{
  "num_hidden_layers": 19,
  "hidden_size": 256,
  "num_attention_heads": 4,
  "num_key_value_heads": 4,
  "head_dim": 64,
  "intermediate_size": 768,
  "vocab_size": 8192,
  "hidden_act": "squared_relu",
  "norm": "layernorm",
  "norm_place": "pre",
  "norm_eps": 1e-06,
  "positions": "rope",
  "rope_theta": 10000.0,
  "rope_fraction": 1.0,
  "qk_norm": false,
  "attn_scale": 0.125,
  "bias": "all",
  "tie_word_embeddings": "early",
  "parallel_block": false,
  "extras": ["some layers without attention", "local attention windows", "shifted keys", "gated attention", "a norm on each head", "value embeddings", "value residuals", "hashed n-gram embeddings", "a smear gate", "an embedding shortcut", "learned residual scales", "capped logits"],
  "init": "normal",
  "init_std_qkv": 0.0543,
  "init_std_o": 0.0543,
  "init_std_up": 0.0543,
  "init_std_down": 0.0543,
  "optimizer": "muon_variant",
  "learning_rate": 0.00729,
  "lr_mult_o": 1.62,
  "beta1": 0.95,
  "lr_head": 0.00881,
  "warmup_steps": 200,
  "schedule": "wsd",
  "decay_fraction": 0.85,
  "decay_shape": "linear",
  "final_lr_fraction": 0.0,
  "batch_tokens": [16384, 32768],
  "max_seq_len": 1024,
  "doc_mask": true,
  "train_tokens": 251100000,
  "max_steps": 10851,
  "dataset": "wikipedia_en"
}
Each number is 128 + 32 x the weight over its row's rms, rounded and kept within 0 to 255. Layers, rows and columns count from 0. Numbers have three digits each. The size before them is the row's rms in percent of the matrix's.

# layer 10 attention value, 256x256, rms 0.164, rows 158-191, columns 128-255
103:144105110137139166129112179133141183162190142094122096104114104075103151136138099092155066118151115159140089172119148087095143149111144139131129140092124102092151087061153186124137046108139155153091097117193117100176150119124131164111046130156153183128125057132201125104064094133134111156199121099108146115055103127148120177045131078180118135125116106168067124126140149129153174143114
102:147079111144086018136142118130107079143113124140131070096207152134169108100119128064125128106112130192180131067109134129149117104137095152109117116149078127150159109145158134178183083106129154117164115095115160156111110162117140085154127144099131115121100091131146140090153172101144117198080161152137158162141130112147119136115139106117087103109103139134156097141146088101128166096188
106:157119072124152169161100151148152095119105126113110129138055161076151156137162124146128129108033124117127120141173122144176137068151135131152150109150092153198174176053167132130098080108153093130092120101110132105130155114152109155115167105064082074121158111108119094089160147165127147130088096088158149122131124123179116119123153150130152142128137129093084199079138116116092090130109
103:099053129140192124144173090106119115163171144107112068101095141202108076101070125090126135080067139135116107146114154077146117156070141119098094168111107138089177184149098169149121053157147113108156057104180124167147129060132122087106136130151207083130094131125136120094119144143109106167102166131179195124103137138094123188160113135159077167186169123174104103155163054132121060137109
099:144142105130189095121157136120150084143123158161124089123072118113156088156110116124141092138169124171171092106116157128108120168060097129173115108082135138093185119113097118126182141173162148171107132186119136178157161128120151126115147139193123135098126124162180107147104118143062144131136145151151100143094098156152159089122145153182138129122142175116123084129156130129144150205067
093:112159113092070131089123082127104105088174122175217170166133115123131169134065128095067114123133127119104152150206114146157167108119128110117166132135178111127077124117166119097141138124153147127099131117171137125156146188082178127182123152151090092165143119123132142139086170100166167105097113125106175089166139164154136142126094105142136162175089164164099174058141113102117103140122
099:112130162137156072127166121159117140105151137134088108166161099115073067140087148146088092107141140185171132097110082114064141156130165088134113177130087098144116101134163176095141099162137124190145193109101144154155118103112136119130093149143092151104111094151160108147127087116125141155143149200133146196172040136076114126112151163155162136093110167109124128116149042123118132147126
110:063101086129141163189135160138130171157125071137137130111172123145126111196145118134129127109191108106180107159117151168088121147131094091137081092083099148078144083151100121200139119097151145160149180127140140075115131134139140127106129201121081084127135144113127156173099130075133064105145083134086147206105166153097120069092134153146104124126148134162177138129140145120220104118181
093:080167141095087161132112152093110072129117091158098110151109145160135115101098096101130147174150156119107063173129102128116116096135122144179190069164084120143118113165168152153187120106084096077110104132109102074089172116128134116127122087110096168099210165073111179164110126139200087135134097114124056123108112169099088163148117110130154111159158108046123161097160129134113088105092
096:160077132122097158136137134134129083142128130125104168184108086132138153139102066077134092127137132105149103136163137141141162071104126130094148130137174127145164119144127125117143155130174153113156114125062134209158092171069085092113118140107092108134124104112173107145158115193136059144152133121095093080126129094128134118163179078094162134153092152159076060090134131123110157125093
094:097091089203164174067153107183113156158121095082098184114146148141054091118123145089093150104121152099114094102159178127122135126099133110099128135115134169162139121084168039109115172092141122138080116098133110130144195080122111155102141128075126186217151180101121141104162080129112094170083066131102128151103073157124048135124095082137121173121092102119169094123066106129105113110135
095:150181141050098152120161190104109126143146112108072095134106140105156117122151126138130072120148186136168107061188129118151157208161112124098154138146142149192160128151095108167171098202095176194166122157100129160120125186065158105134144117143091119046133090097153117122152062092094122125121140121128125134106151128156083102139158214127095088105112122154176112163111096062144140085089
097:192120110143075201134173152141134127121119178128135123052141135062102090155107090164097103171096122138042171103162164135102136140144127136129091130093152121081161151091145137091118080148144169070129089103130116148205156126124112146086105122134170167081171071068156179076106112123097152206103082165152110092062124148095089156101103104132142127124118133139065125082167170072141126108144
107:107142159079112119109149091101150067104055156163172135169133150093134109137092090120108086123133180126160108145174092145069143111124176148104119119116135108136180155136152149105112071153116103112161113145155122097120156142086119138084135117121171149169153108117141154222137107109154077183117115101137149108140184111172102148170122176095149114115124141103048089121159115123125126073087
109:050139133124109095066112173164119135144144161058073139149121071126148146168136094133087118166093041174119119158198130155153148161122095144123137114108106168070174166087155131134138157154136075117108075140072090152163159135155074136150162088124178100079128090131124099086148102076149088144097174089144122142170158135164109128171120161178114154120129108159162076127171192141097127137088
100:139173159130128191100164140178138131128132186152157131142182104167126139090075113174167104129108122099099130069092117171162078105126092184076165101123186099110136100096116169123124099105141106129139096113135108156129104095155192131129111156131168164085140137085146067110076159128166154104114164117173103112153141126123157156143094127165158091153147109110109160095132095064128125148136
092:146190076062142170134149155133119083153128111113140082127089156092161108129101089107116150140131126077085064160143102146206154156127080101083117165139124094186145125135149106157123124165133148101130131107110100071150138093085116195104107136161147089176140175103100113167154157103148096114110159110109095129154180156212076137095140177191098156178125169158121139169152122134141138100148
103:137177087079102130151129148171108148114086116094121156132181165127077057165154154150080162122162136130072100114174187109104149110145120136136144117099128130140142137123129127140093121103117130130160156122064141111142128120133102130135037150154174116134095045084092135153146081130163123170165110135102158130118176144153133150112118086115053094198062114139096145191134070160055085090145
105:125108137198090132073109125140168144166165100103120109124144179159092147123126129093090149138157133100153155135164129149111134149092145126102131143086189120137123134157073194100109169114127115124153138098080115148146128136123092111080059195129114143131149087139103137099055080072147132086144102102064137131072056113153107122158022105166147108137151154178152109173115141150097144117139
089:069157158158141069131155131132119148109164115087145083144137099085147083076157134147182095090085192144154108113128118118088135140179110112166126153147139107161051079140095126086105193169098083118101128101120193144123199143131133165111111160118080177104156148161125168167124102138132091132099074134131139166124149140088132139127195107154138166139118161147165087103073130155164125194190
094:066171118097190127095123112203052129134135118059097145099148102076140065160109108106168104117136130160100111083152111184114110102142120104083131148129069064092120080122125148190162144128142092158126190136192123102107090115090166200134150200205156139124156164103116131117026156102118143147130084120160131147146063149109142103098142119155162100108153115125173149113097133094118143177175
101:123079095163133141112156148159147215120133159143159141140138176134065076140107161137167171102097176172108119125091100107155157131047118106120094157129186152110135160123171169145165119158165193101130131080134126161130113067106133101146109186116146115103134103131121102099084125132162103150151139126114143151129076127102174147125094071119132120146152119121123093164131114125131093129135
108:118151099109110117135109098187104104087096194096167099077093145096090132105161226141129097119160160159140086117100138154100161157168148155141135137080106159105125183124074129203108082172115065121163099148133107133116151106104165138170087133176167134101137146117121088067161131096134125056087118099125171163111132134193130129141108165162100134117136124128095055169186161151083080153132
098:100111154144140152117131152116160184082108138139173140090156137145199099162159118057178108078181146146147142127137061131118170114085133153113105140067162114183154123110150080167142106101113130157077206128118098170119097150113092165167085139071121140127106136154114141102123151113088128073133146078063152129082120117101127131174159132156112137153133152115145125087120089132089209151127
098:108114159138120115147086078063065151135089095164129099143137086148106113094106125137138114102095159147129096132074078128134140162143150129070161137097117141099117136137079144135140160174111119105112147116120130172112140110156117126148105097142176094128098078202123137101170088091167080099134137127112092158111070136104183138122109127156150117137159114163079122141158144155208152135152
101:150135104148114096121139092122123160176178103092085116107094099113088069121063123123145078062151139176083136083158101079136140116120161157111105152084190121109124111122135142119145113112162150147164122109173111130177120127080116094134081135210191115151075099150174103154105116122191108145119203151124131163150140178081107143083108104179124128150081035122177054198164156121132130139087
103:158159152141193108144135127048130130103176144085163108096142133113038163119097083105074125140166099078135133114103137148130162141144136058134188121123078083085150113148157143134135138107164126103133142110114134101124133177152175115173151055147084118069159126105091124147112105132093088170141095121139084117153088109172132136086127166145116082141128110113185171153109178102107117167077
096:103145122120085137183098122123085107128127139120190117137164128125133137081114131127147149137154142130166112098118060103119138089088118131169127110116120105114171148121188192175134111133116079184111103112162113083108120103122146100088114103133201088139159111134112133160141153099132144125128151162139133141096143119133177130104147108123062122126205200162165039134135141133094115126109
095:103184095158080150103125127190102173105175119099136148056149193112141083154067127164127142107057116088116169112152142109106196112134157099163177158118131068110109101126172185175141142081137117141122093095148173133114166122193163100104152129090077099136152128114154104098141175131059179125127133175103167135138182123145106102079083093137156142167111063137174111079129097108115031072159
104:085113122121097192154155171063121065084164130115098159132137048206109147147135128155116106161115150145141132134092099160136126107113114123107107146163124158137162121145145109098091137063148150163143132121159073086152161049142130095123147142087171092125103140138099054164200186076148129146188177147127133108145130117178120111128099116081162146143086103129111130152071147127150180091130
102:076121131172067090055170119205090183141102133116153185103140141149118130073119144108058117132150103136071174177154089109151138123117118125077151168098106144143161192092147100106185092155180127064112112133145162113163163125131117081150143172079151133148074130104082109144157207145133156110087141148063131083101190130099078039133131145138152071162105071137108113123151129113114115140113
100:151075204126070139157079079157111130112124105131137108108166145158144142086136086137104120157097137156130123162177112151082125151118105064129144147116144145095158167109142113166202109176138120141121112157129146151139120150111125138121112177117124098135140123160095201100122147057102102159084162083123137084167132114096144091091096122107096177164088161181137112189168113098111103160140
114:137170099161129128137121087118133165135109153115142126077121127104110170123108122155174108193099130121083080091161105127159155130165172111168056161074170084184082134090117080158143123163147161103106180093185199159120142084157129101147044143066143148151064116203142175045051082158150186143112164099163102136093103117128137175071111137122095123108142098125105119165092142200184105196121
097:127093120108183061123098150079157120158120119125154148154127119101075140155110121144115162110195140136148127183067139164106114133179140113138135127086096114108136050202091189137097139092116136133184220136119066096135138156107128184165141136129113127104118182185128158123179112115092108132129114166122205206118116185101059151145128189154123102149088134129146142126093137111208177094124
# layer 10 attention output (transposed), 256x256, rms 0.243, rows 158-191, columns 128-255
114:192100128164137118093116105153113118164136198118165128091123061147069122106121163131141143110149156078099194108119167190082151141169124105104125093132087156136169127121118178135106100084137105123150080106153097165160154136176146090090109180142202165107152077140149089147164141111169160185117166079091143170175103159103161207145129078207157105153085186105105148092129174151165092107080
108:113090088187107097138151084156134066122121120104156091112113081101174174142084171176145155127185110107160115101152210102135108087103108082073087163058135090157128141114110162108139118162196144048142191158114101105185089179067144135116117182159096114141146106080140179109093127146125134191076144149126127146175118146156120140102105162138093181152088076161150140151078141082171113161100
110:120144113124145127095124146095136121139121166152085158162117111180180101102140082091167103131130149102152142107179127119151130083119097070224127102184074112120151167146171127171059153158120164143162082115121159109182124134084141159032125148108161172109093143087151086122139156152091142093126065084178137164089130161157154115142110120119194153109150129130131169112167122138131112150104
107:076119107177166130070154146108088135119134128155141090153181149134143128121162114067107076135075136087109116166135147051143062154110085141152177072117158159121147121147134144109094124122100115104161092193143118136126123082216127136147116128181132088151196109131159060103135130097061141157133091123122223102121130086128150162148121103139098174113190181115120123128064119098096070078185
107:064186150137168106112140140110187115100113115131135118096065148101145092103079143150107085118154117164076092134117143128130163150111059140206138171109157083132218122124138123160081105135196145131139103167194111148128129125112122104147150119165110119070178152085137124161118098179155098143102149129177136098164096133117134114092180189206200094039142172084102085108144114142079131179064
111:143122094072151124127067114104120086022156130105157210165084098160119145060138184113087103151115134150119165108171109160107147111178120107101119160146104157154094148136117125167111077116149105148123111162108166126129128087091170163175177081146120132128135166148096143136208107114127086123126157170084149134089125090056144119086122184125114124110095088174099124111114090178167099084112
107:163131130169159221112131113094181107094096190165122161108159152155142099223073169120146156092147128114123112112169110189088141132132105143092102157079152140179129107152098121068147111131153123181168087132143135133108118129166110138130122096072139125136159146089114141043128134144088134123099122218157157162233105160124178073116092109118104091153086191088153134105056132043113141112139
112:132091128121135091165135122092122153151087163148125094096102123133132126118113102187167162093093179137147130132148112122094101092143086134150097177186125141073181089160147150120147146087101173089131099105112153077061163150131131177074115128152095134205116110112157130165118157088083152131183122076132160114089169064115103128113119177123102127143054137121064114146133130168135151126145
105:183136144078118085097068146090151046111124175188092162107101125181134137158125110103122174121103135146127130114133109107165140124149143148136073093139156135115067152163128123198129144090111074143121136104138195123109194172116144110190118071122213136125193165127120176188110098157156139117149083171130077130122077129107128151106131102107175118167089138072076146153133140132138135089094
112:147109105027110172120088080132186103138120104093085073179162113130054123160160137125125127129228138150120111119114122146131090097145137141170111182086155091138092124189111120110091168172095126094081137110139099133161149133083066111099135121122123102118117205118140141135157104176120127161167107139155085099110143092088149073170125139127201112151184186133104126086121129160164186131171
110:100137110133154130113093144123137171147110030131117159118101108127066141089163173089158147153113120134077112121146173152118150138136116138137083127145165162098107124058104134114148146135069144104098106101122067158150135117096055066126106114159053132185182144085108096118157106181124112115111133151085151137200126130099161081085134091038132147167143112107154135145182101131148131149098
115:137128235173160138207140197129119147137105106148155119137106141174059104116090117061156105146119136130103147141079154129101138119107135160123151145188147119158158153039119108161193135146115085134099129114126126102140132168082179111147103105113125090100136144123115121116129114145135076144101115098110071147092170183147134130120127162152116174172126108114136111109119093104060110155068
109:077165136171060135196119153090078108184131140108125159110123116119126100153104146115092124195114137176149111145156153077143126145092111119059129076117100070142116120119114120073185073099156122085147104135170151122159130142082138147148152113129117156092120125185130189083147202087113119068110135176133150145118100082110146171153128109111151106119109085164114124079091110149160177166105
112:162110127076128171137118144122103135129152077137161142145099089113166148086107122103144140169136115140129149136151082171078081112128125159180121140155113167153122137075188135144089105130135128147142117155133114090125090119103170105122122110139163136148197098133115163198146090140187167129134076089125137102146167135121090185122140185105165156100125159133081133119105156182172117107179
112:079132185063125137103138146150139088122158175151178141163086118139093107121128098151105151110190105119150124122172120102167134105061155104109171130146049234121157123095149075121123167102163097146150186164090086195105100125125084104172102146189159147134141162133136131163174126157099106067130191106150158151121145114107120110125107108065120076136117091114111070150094132203164093129089
112:083158103156124151123174163070080132161121085138097135107154104177111141073089122163167133100096113141166129104088076167167118095110149115095149135102219127167157132188112149149115097131131082158173089155106092148114126098103082173155103138077157157154130176079095093080146108069098188175105120118162126177154081112186110159130160077156156131087122123110156093117113087058129150145180
111:144120019105188131101152129102175154137100125119148110155065129099170103176144125124114084107126146163135078124162092145175153092163082155128066140131120134117146140120152150153164126118206175120114102111109072103138145135193143115140127153091147132207107130077117117158062120096140141124159088094109089160190101159165175056133120155157139097170101156177095125132093059126085124121108
109:117123129119106043134149137127215103136087089185133142120088126132093094116169128155167150154119115124214137095152126102152101103146130107171110113064155185123144137092090150095083078119099076134130111147112148142125157150169104126176057142144139151148127135110120135202119170146157194183119106149170121156085169109105171108135084143120033149106159114102154159143142115151090124111154
111:086118126127086144128090126166149145153182117095091088143088158121160157105123229150136139149123146123133144112134137225148056104150148167107141123104176157135102117125144103132105097136084128117184151083148066158104106152181083156088113125142126141145116111153148122117169093135108058038116110144141118151095091167168107134155050118161153110133169129140217127100070142158091160112113
111:129167132127086083137138086116135125142140067178117088197147198118149137111131131135175154101123139153137127120197139182055149099097034133148112131164140141132057154153117127133098162150124057157141088121174248131152104168128132121122088149080140093174137188115165136123132106111111118135102139158144144100129118138177088107130178096130118113151154108150081070064091144191122075110139
112:139186165154058114085156104180136135097147186118121150153141102127135087097139099105163067038149098140136125059161121140073127093119132097137172149103145083130139135099092155190228135162146103128110087140162086075083129062182174130109151176133123120192122091093118155145073073167177121105103100099136079146172098121107138101093077142109183142086190103205100133161148120134118202160091
108:085093120157117130078115184138053191084131138161144177091158125160170086175090162184130167064122183174089077187111152122134136145076111106100128151126193141191127139124166156131143119114114137120052071100107129131117170099127143081129133089114146123177179229113129129083119138144150125059127122149138100138116170107145175153129119116110093130118087131104145085074120085108108125170132
112:105052146179149059158131119073114140178166110090097196085108166099116128126150181115128129113116097121080060104104096132109182155132098139111108166123124146118076141142125155174105136148125185126193087140134103169087076058136109138102101146112147103071082189146237124137193124137120117106146063138172123209140154113162106174155117196143108157142125138159096136144112132175137066137179
109:082121122170105072151095146174131145132126188139149111088071206164147166086179092108142181065139132111134089112158157112123114094083152117124164114116160112129134135102117089160109179188147110145096160129103183148105085062078187154153158102094205140121157146126163162148086109090140126090110135113117105082095138061162101103130156118116107129140152114104145158143099134087096075101133
110:084101154109073092105147086127176170119134109166144167148143115162150126085128155121170143169098074128103120093109044099147160136090171189092100154109141150097107080152120112090109078119107088154160146104049146152071150152145201114137111103144103087068142102181114132062067164115185122093170155168074127156150081133128166139176129095130219077175114103146154184189095122092162136147156
112:101168122130175128080162148175118134120155104155168129161100160121149138113075110100143151047171107138144104106115127120159084151118104112115079135095139149084127131118157078161151202108135131065170112132185174133155182131103099078149121160164168162181131140112147106122104157141201179106123070146122099201116097136101122065095098167145173129133105074155149108127132113071155116083166
109:094179175113102117173145149182133155087081075086124111139192111100168179111118092095086126130153142088136124105130109093107136089125091076105159101089129097152129148063112126129200091145100200158135130187192146161117163162070114136120162125086106145115091129083152095096116111106106084170130095113108123089157097070115128183062092098179117095134075131128167136175126111103141158080134
108:101090139116097176157135143120121169142178086122089143117179157121119147072072146101218094107155170137147127069105146148138136114185165129176163125079139141120169153160111189173155137110101118131105142078085153085140103121121174125161159140174159091075135115111169120114111105152141146092142119135121171120161124127114130181104130136096113130111118116122100122111121136144093082102099
107:117093135120134184139099156174140118150085174142141143136104139111166103103134166090152125136065159108167100131093158121149129109061111094154157137111102112169130095162160088121148202128137127163204154108083131135111149065143153170104172135156123049185105134145097068128158046099131157111141120174118102097119070141157145082086163067103137198163174111100121195111104131085125102096111
109:139112149121190150129173141141107119141112108109092137126178070135103115128157044113119171093131151156146102094118087135146075092136161139109127160118112137091057087083166130140078112116166133090150101125095109099137121133115143098141147137098181111049165155156159071170128141134108139114156166164053129107140131144060210125127118150105106100107132125170142118129127184184134179094131
109:131107118140171132157150147152111163139159109154148100082122141146134168110113150070148104056130129175128132158143090183122122125105107187139162154125100096174193126123138111111056106196162158048097109107137129171137136109101106133144177132111088120092166202126112111130176073108226094096095158163078113095099119117130150024159165130162154138180133081160152173136077132135129142093158
116:144156121131117115114202099124142178148137130150153118180164110102112137155146083097088104156116198111123113109184135102063143083121129069130102158157106132099099110117163096182196129182082098184066118122135150160111117153066121103158097095094229129145150137140102166155141089092170165118112195108092130123091043106125160125110167136124068124165064129112132105094142135077156170163177
111:120162097150120091116171161107132198113080165116148103124180154176154116138137157113056168149115116166078123096170116138098133072172161149181061172083165134163084170167124126175141157125161160095169126105099161169133145182081166077185099130096155117121121124102142151079127107114136136129157166080137130192089108115118149153113145125049137127137146122090110087133050139134106123157159
107:160161152157111154101171202186126114131206148144205061134075132125184081174120152105122128097156121103124100163135123157133072095069117170108133090162131168123064101106145144101109126120079165104190160168103123139116040120149179122133174130093085155119157171132089081095196167111109159097150111188176179118098144098101133129092077158140137092121138133141160113142131148110136078147100
# layer 10 attention query, 256x256, rms 0.151, rows 192-212, columns 128-255
085:185156125146126106170146106168096088086138071121113133119173150137153172097103183093171092147065103163141111158158120153079080101097186084102080073200174110126102117083085147128076095147111194118114166109161118162094086144085070115112143123179105118108113127105099125145130194120190112104152174095094082140157119136107109085161157126124065162143115122162116103103084214158108145116145
071:087152111168140086117160118118151124169131100070174219136138091152164133165114018115117149156146147179159142126074133155109095206124120127097107155106104154147165072095113163192154166191080159105113064171126162076138072102067216109153134107099137135134101111120132108095105109179082133143162148160085098190078118138086140146094139166162108068175104133113092114151142118145098100142098
078:124119125068157184134092101100100155088110175111119129125131102113106144078161179146157137113128129142118170113148143094129166043105128166155149128139114136139090140146155187070146152147125116156156116145117133170160186146192136157124091095142125152106189150108163157125126144130119101186103103032095136183209107152128068138153103135132128138152150107125145168114114112071120118119139
072:176150098120150128100142118145151103098070104104112127149082148143209146117104154138180146114109116172134119161141103151154110167081106116122135121182162131168091127092146137082117174114094130140155121087151150146155138119112109174146093083139176140165068134127117082128145194134132161121145168140066173112174084138159092103146179146155086140134069137130129075159115155133133136079128
086:176202134197108100118092106153105124118113126177109147153097065119111108115079100171154101091155165129088109172139088128070204155147068104132126078209108144098174128102142128101120174153150149128171119101220100175111121083136118139143128096127181110117157131157056168161127104138122123082116182120158118169128095123131129140147131102120125117126112168171128076103132147175069137157139
075:076110159128097114175101122134113178141190049108105118098187210142144166174126089095101138192146166130139147109104159112090134147100157126153111103139083107136132120114140115107127127171171189066102142123175139155039095132142158135052124164119101107143142125142114105160123125104115093173117067135137148116090136080119137166062118091175167108149113088139120050147114090129109166081095
073:117089134169139163161103145120198139163196130089131097136111142142117116093133071107146122156164125107138166104080158099163105159132099133107106122057106158133143124164112143115148152182183112075108084142113136057087148128109156111091091118141094156087103155109143065091093144131141078122114095154139153131120111117100183111078175146116112110150089077136136180163124083176132086063149
082:139061105036092124116097117089126155169120175137157151105077106087160147069141161142135074113169099101109072091135073092103100106152128119107156159047083083098120134137134160143126154086107108208109096140086129127141193099081058185172082108161091162098167080113128163116141108141153172144120191104126152144090137101184126122085123146138171153161164124142186192134117106165063147086127
086:116031120129110117119151118093170160182116078049117129169171101160125123145133133113091111039116161091137108081123110159148145166194097112095133137084150123141177147113126149177131104136134105071115113147080092151174145135126089121192139171114159097157099146169108124147060126100160129131152095112142203172063166175149110115175169138051151096104171140109139144181242102118178150112113
091:109199139136141112096071072152141113161137194156119120163106131155174116098012178149175124111122118111081090138135102146104212167151098129110123069131127120131154141160143112148164102154130142102114153104127129139124123103168139133112101127106177111115182109130090169109187116104121152094163116161140082149177149092128173089138149092130081115144161133108113087049072125149101154102156
085:143150120093163168121142161084119144099116156161125115177099070097082126088124159118175138128141138157105126140190155105156142124128119163149138154158150161160105066080107134143148141072057104217178138109113168156094126188154155108145135161094142140204153124140148117117112110156190111146116125068116084154185116135121107146120106099089119163094138129080116072176069156140170156185097
087:167155173144137060109096119131133142141082112102120110097118155117140097185112105200134176131101200088084143120127195103129175128094079147092114101130110122096110084039145104080135180123127172139124118148149139158120137136125104119144172157112188116118119147185114114176113133087152181106117125149105141158085125153094168057150135135206169134135145146136111064104130073131115158193140
096:167091128096132128147201161072105077106144148116150119205102064073138147128120159161179168121126092099081124076102162140174128126108182106107106217121182039179128186079086121148065106154081171164137165162141105112101178149077137150170152123151074150177121136146106113181104154099117149189126122116140135142120107152142093072129111146161179175110111185148143186113115082141131150093108
093:196161135160143092121082134103142117113089097128139153090114163156129158091129114114134120114101184132106161087120123196121129099137051076068125045150082112025112138154141115138089142149111176110141147126122084132188156125084140100167149136096171110062115099147117132155127139097175088115136103179144103160136170124136149122208160170110147096105122099130127143155137164099072161148189
100:155115169115135124101172082164127120184090119166124105140096135143102109083090123142142166156165157103131121128145146068180164125155081202133100075176044123112153145179092085118117154073144196115121139100113099219137158138164100117052111110103123152149147135155090153143143152110135131101144133090161046121147123136094131180183087116121094167107144192103184131123158094121099165098080
099:124171121150088136109113134182157129143175149149119091184133187104161089103086167177154191172099125122101123134158107079114160151136126126084167084110114176182090150091133175133158179120079205135164143133162123121105133099090125140080150126078120169109169106121075144125146166112157131109137107105167107147098099121160097137152126101174119126114144170158113068096094142098114138093095
106:115163196087139202128152145088104146112122133123116121133135103130196180110099149100115102138133120152162123129159101120128109092184131125076118087169125173193101196132123150130138107117168143134112101118078078159111117106112106119094180136110111168182120136067164128107121139081067044130116139166126098128141133027154078081156094101129117163109206178136085096084090155171124126095125
092:109146194145130088142113145158137104084097143112145126090091125112097121128150093188114127100102152180142142121111136120127159100155152138112105089177122063120156055101121158149111168083082143173128137122101143091162089176089146054149160119142082101118127127128157116090092194126176206152185069083143119110142125105129178107140096139152059121125138076149138136165148126170137117165108
102:145114086110159118121140130203152121153132129182085128162097158116137124148142109091163095131133037159081097049035093133098127116132227103156167109176124098127147153196177108150102064177151131117151126132106126095145111122156187103065105075172090185130103132069119117080092114109136074167112154087165184058111080114165149112121113100133083154171125198142103132132123087189155119106175
093:135132118157161172134116105118104123159128172170161189111111110166119144090135199153174124187133104132139106118095109110090135076113141151197097143103083082165125079129122107160140103091130108142192144098125102122118138124076107092151139117152069129096145100147130143217136092082192189158071161109165081140124145145156129107170116083143105203141160086083132097118076152097165145138154
098:100172159126107144079114158127121145173070085103053122139137154177140033126126111183083098152087181127137140158135122097144104094157141115136143104114140194095155088195145125196184157121171161073123140183094176098120166096150111139100130107066168095080085083115105176145150107150137130079107142187151196144119100127089112111114118070113113152096152111113132119157102130118090129142157
# layer 10 attention key, 256x256, rms 0.151, rows 192-211, columns 128-255
085:204130086098177134083082114084161128124100134194122240114105102143101141167126122041159151103178133137113113136143160149087148174154134129113096170104101064084117060127194087144102157075185098134126144184085122082158169120146097104176073121104151162147156157104130112110107125126118110170194110153178149149150127099187144168115102079120119126116128141063120125115136072150104104145107
076:147134109096063139158161137161169148123149137133117042086166190134115121095173128107120175146124091083127138111162126122155059114108143150130123069200138146085124153155133127078077146136197195115153123085184121076086139102167118173101156159129149139161099132147099144165112142094108100114128167115117123085192118131113144113146138123144152156141180112146117104121138140144142156132125
070:131122175136148105105171111155118212122060142161146089125157122163124150143072133162131114154143118142144128130168111139120125161139088038162134155072176126144160108175117113171169135094066129095110093108091066128106124160120129105145168107157134120089095076149107103131141143110112128110120145174089156115147149068181130121113097096107181097114122132171114125105133132088183114153175
079:148160133065180177098104105113100145090141116152105174151103099180128121175079120106097137124125117104119120151086141186062142131144125144093140164049086121126112057148109099198183165111188119167160133114077126147125163129143121068140095099171138116081121150071169141091142102118106111171101102125179162157092110128144122122098122128158146071118139082122115138147132094107104161161155
077:110179109111154139089126105197200108150171049174165119055079125178091236194122108150132167108107138124163151102079136127145109128117098120122107156120081123124110109157136113105148107105154130134048143100106125139117143148169187184111045119105131101101124165083062107096118090141105050085118163109121146170127150098158154145151156116153101119148089100071153112121124131119161079045149
084:154172105185136094155116179155108094117103081172099086094098153155107126086151117135117106161081144137146129128075125101179190098173110115145131098128135154117105095109106122132130103158074130122112159130154155141083139109111131076065094052086101095141169095117080131185084141155112131153144120085191139166133107174133109165145092105149084180132127173116170171141150149125078128139113
085:056149165148103124179184161128124131048131086132106106139131087117119134129175194107157158128131123149110131117155140178076075095154173114127102104175212118149106135116160142125118104135090084160078155089203120159120131163090091096127119161126116121176137110153082151173180111170125121100166195098102106110136149179087083163186107131132074155133113164134106120099103161078151124132079
074:124154174167189089120093086168100129100194096163149163143145147120141145121120099110225219098146120088081179116129154119085130118107129138104124135151110140096070083145196146153054087151076152146188130059145138118103133060156107114116111131196124170164117144174055141099124130179121094130124122134141105130118141155155150125138121108096144126126111135101116122132131123163094069069149
083:121061140119126089064125206133167072178162132086190112095104138101136173117205105120153143147083115147143161137133189147193087130084150155118159139157103172106111164130095192065116097205171127111157074195097160149129105163186141103140167151071093090111115114113196103147107093137125143108073105158149125087118136093133105147116120140130127122119060110108143125091103130080078141149096
089:120114150113199160159137126117126100183153135140130113127176130215101146142203121118149168144167182135201098124147107138157124175114057091156180180102153073133151120135114132115113154120136068066102151131099118131106171142199112176135095150127119140127134182153029110100047116145091149117146120098111105136130118163141196171141099105162139203153123106130121149122139142099117030094133
087:080140138109157197147133107131109114110185107206124170141185117127149149157125111100080136159160154072116128105057112130129112118028105115155186137150098057135177152143059103085143082097214150131107134118066138105109107120084176143148144079096119127107134158106108154129093125114124085142102124167121151131100146122115135195101070145162157107148160039139141127107149079117170139117160
086:127169139123083118124133150150144122147164140144146071095111168150126163094177071098163155161074131100183167143096134180077145108187113141114105110093115123112114116104140106204129118121183205120083112132173118100070135071158183132123127135065073135130110088124120167127145128084101081145179088101149185140182137130163078090151104166138074152210065168116117132178057132108102112120120
093:137083118125062137126119088107061127152077169147087117052123175104151051092151100118111137113138114162199116168160115086190100078150155142131115120170160154126141143131126146190113101095186161123099152086128182125124150129089127114114137129128111065146070131145177160094158109101104126131112113162104129129163151101096094120144086113118109113154134108087090129160112223108137105146117
103:142171132139118116101082140131138140108132075179093117119114110180075175179135075108076164108067163093129134131139147087088137137102138115120142152130083162138165095155196141151157130096137137121087149149065141080145148118162194125049119154087126136091106115132148134140121085146030078103120148139148151122148094115148131138120145084167122136153091118068105092089099105140072105105179
105:131155143196136198086101133191132126176163067145188114128131140167149163163135080100144157150098204096104173114106148114075151104216076152162154110158064096119078074091127177162053107130128100083165133114101131139169145107133164186071089129134133092165166115113096190124115099131103098144145130163119140172106071130120204092110117097210070116127184117085105158142165120108122081139128
092:120091145146125110134111111170057144098107110171190157144161116106098163098189085139128136151135165103131100126148091154142164105087125095124147134128124129117145099151080085118130159108143112117079101106175179125106154099161151126176094141142117116173104093194078166114138177155159187197189141078077130117098155102159144179141119086125099110152089150114131153179131112192166131089082
101:156168151114181125141124150155136190069128106098123123149104117142133113151093112111129089122129099100153115099070145167125086162128142145163132128073045142124116072125176140133145113109192126156161196093154096105091139106170120107085154141179119135161084169133112191101129121132118099118162131178134138139155094087124140112084172104129138135061172145129106138094140117138127098189189
103:144188125147111105119138125148199128107138144101046129131140118138198123128085078143127116129040149134101179119130174153132084076116153153134118114136144198106146117123120139083125125120145140123076115115171206119073105131154143095096136111148148154127066126096102155155128128120085030081130102154132161127146065093172091102160079130106105154164082102173098107147117145129112088153175
108:139095106080150122184114104159119092105155158128109113134156064147185081185134246135097130130134141086118099127104138083128158118067116093118142149172115145164140116140152148160144105110060048126137107123098151111072120117109096110160112117166146150128155113189139123140162161165126179173077138089105146128116150175156083103131137073092143084124109081184139104136188173122131105113164
100:131204127153144186108119128135060156130150091148094090093144143182175111094179140113118094189107148159106125136099089176129089160109149139155130124144114185123071133146139047108122127164118209129077158127049166156110106133115158122117117112103121149085084103134110150073116088145140108106171088155105120185183102129086171118125157089185134158167138170131119087120121091137118104154115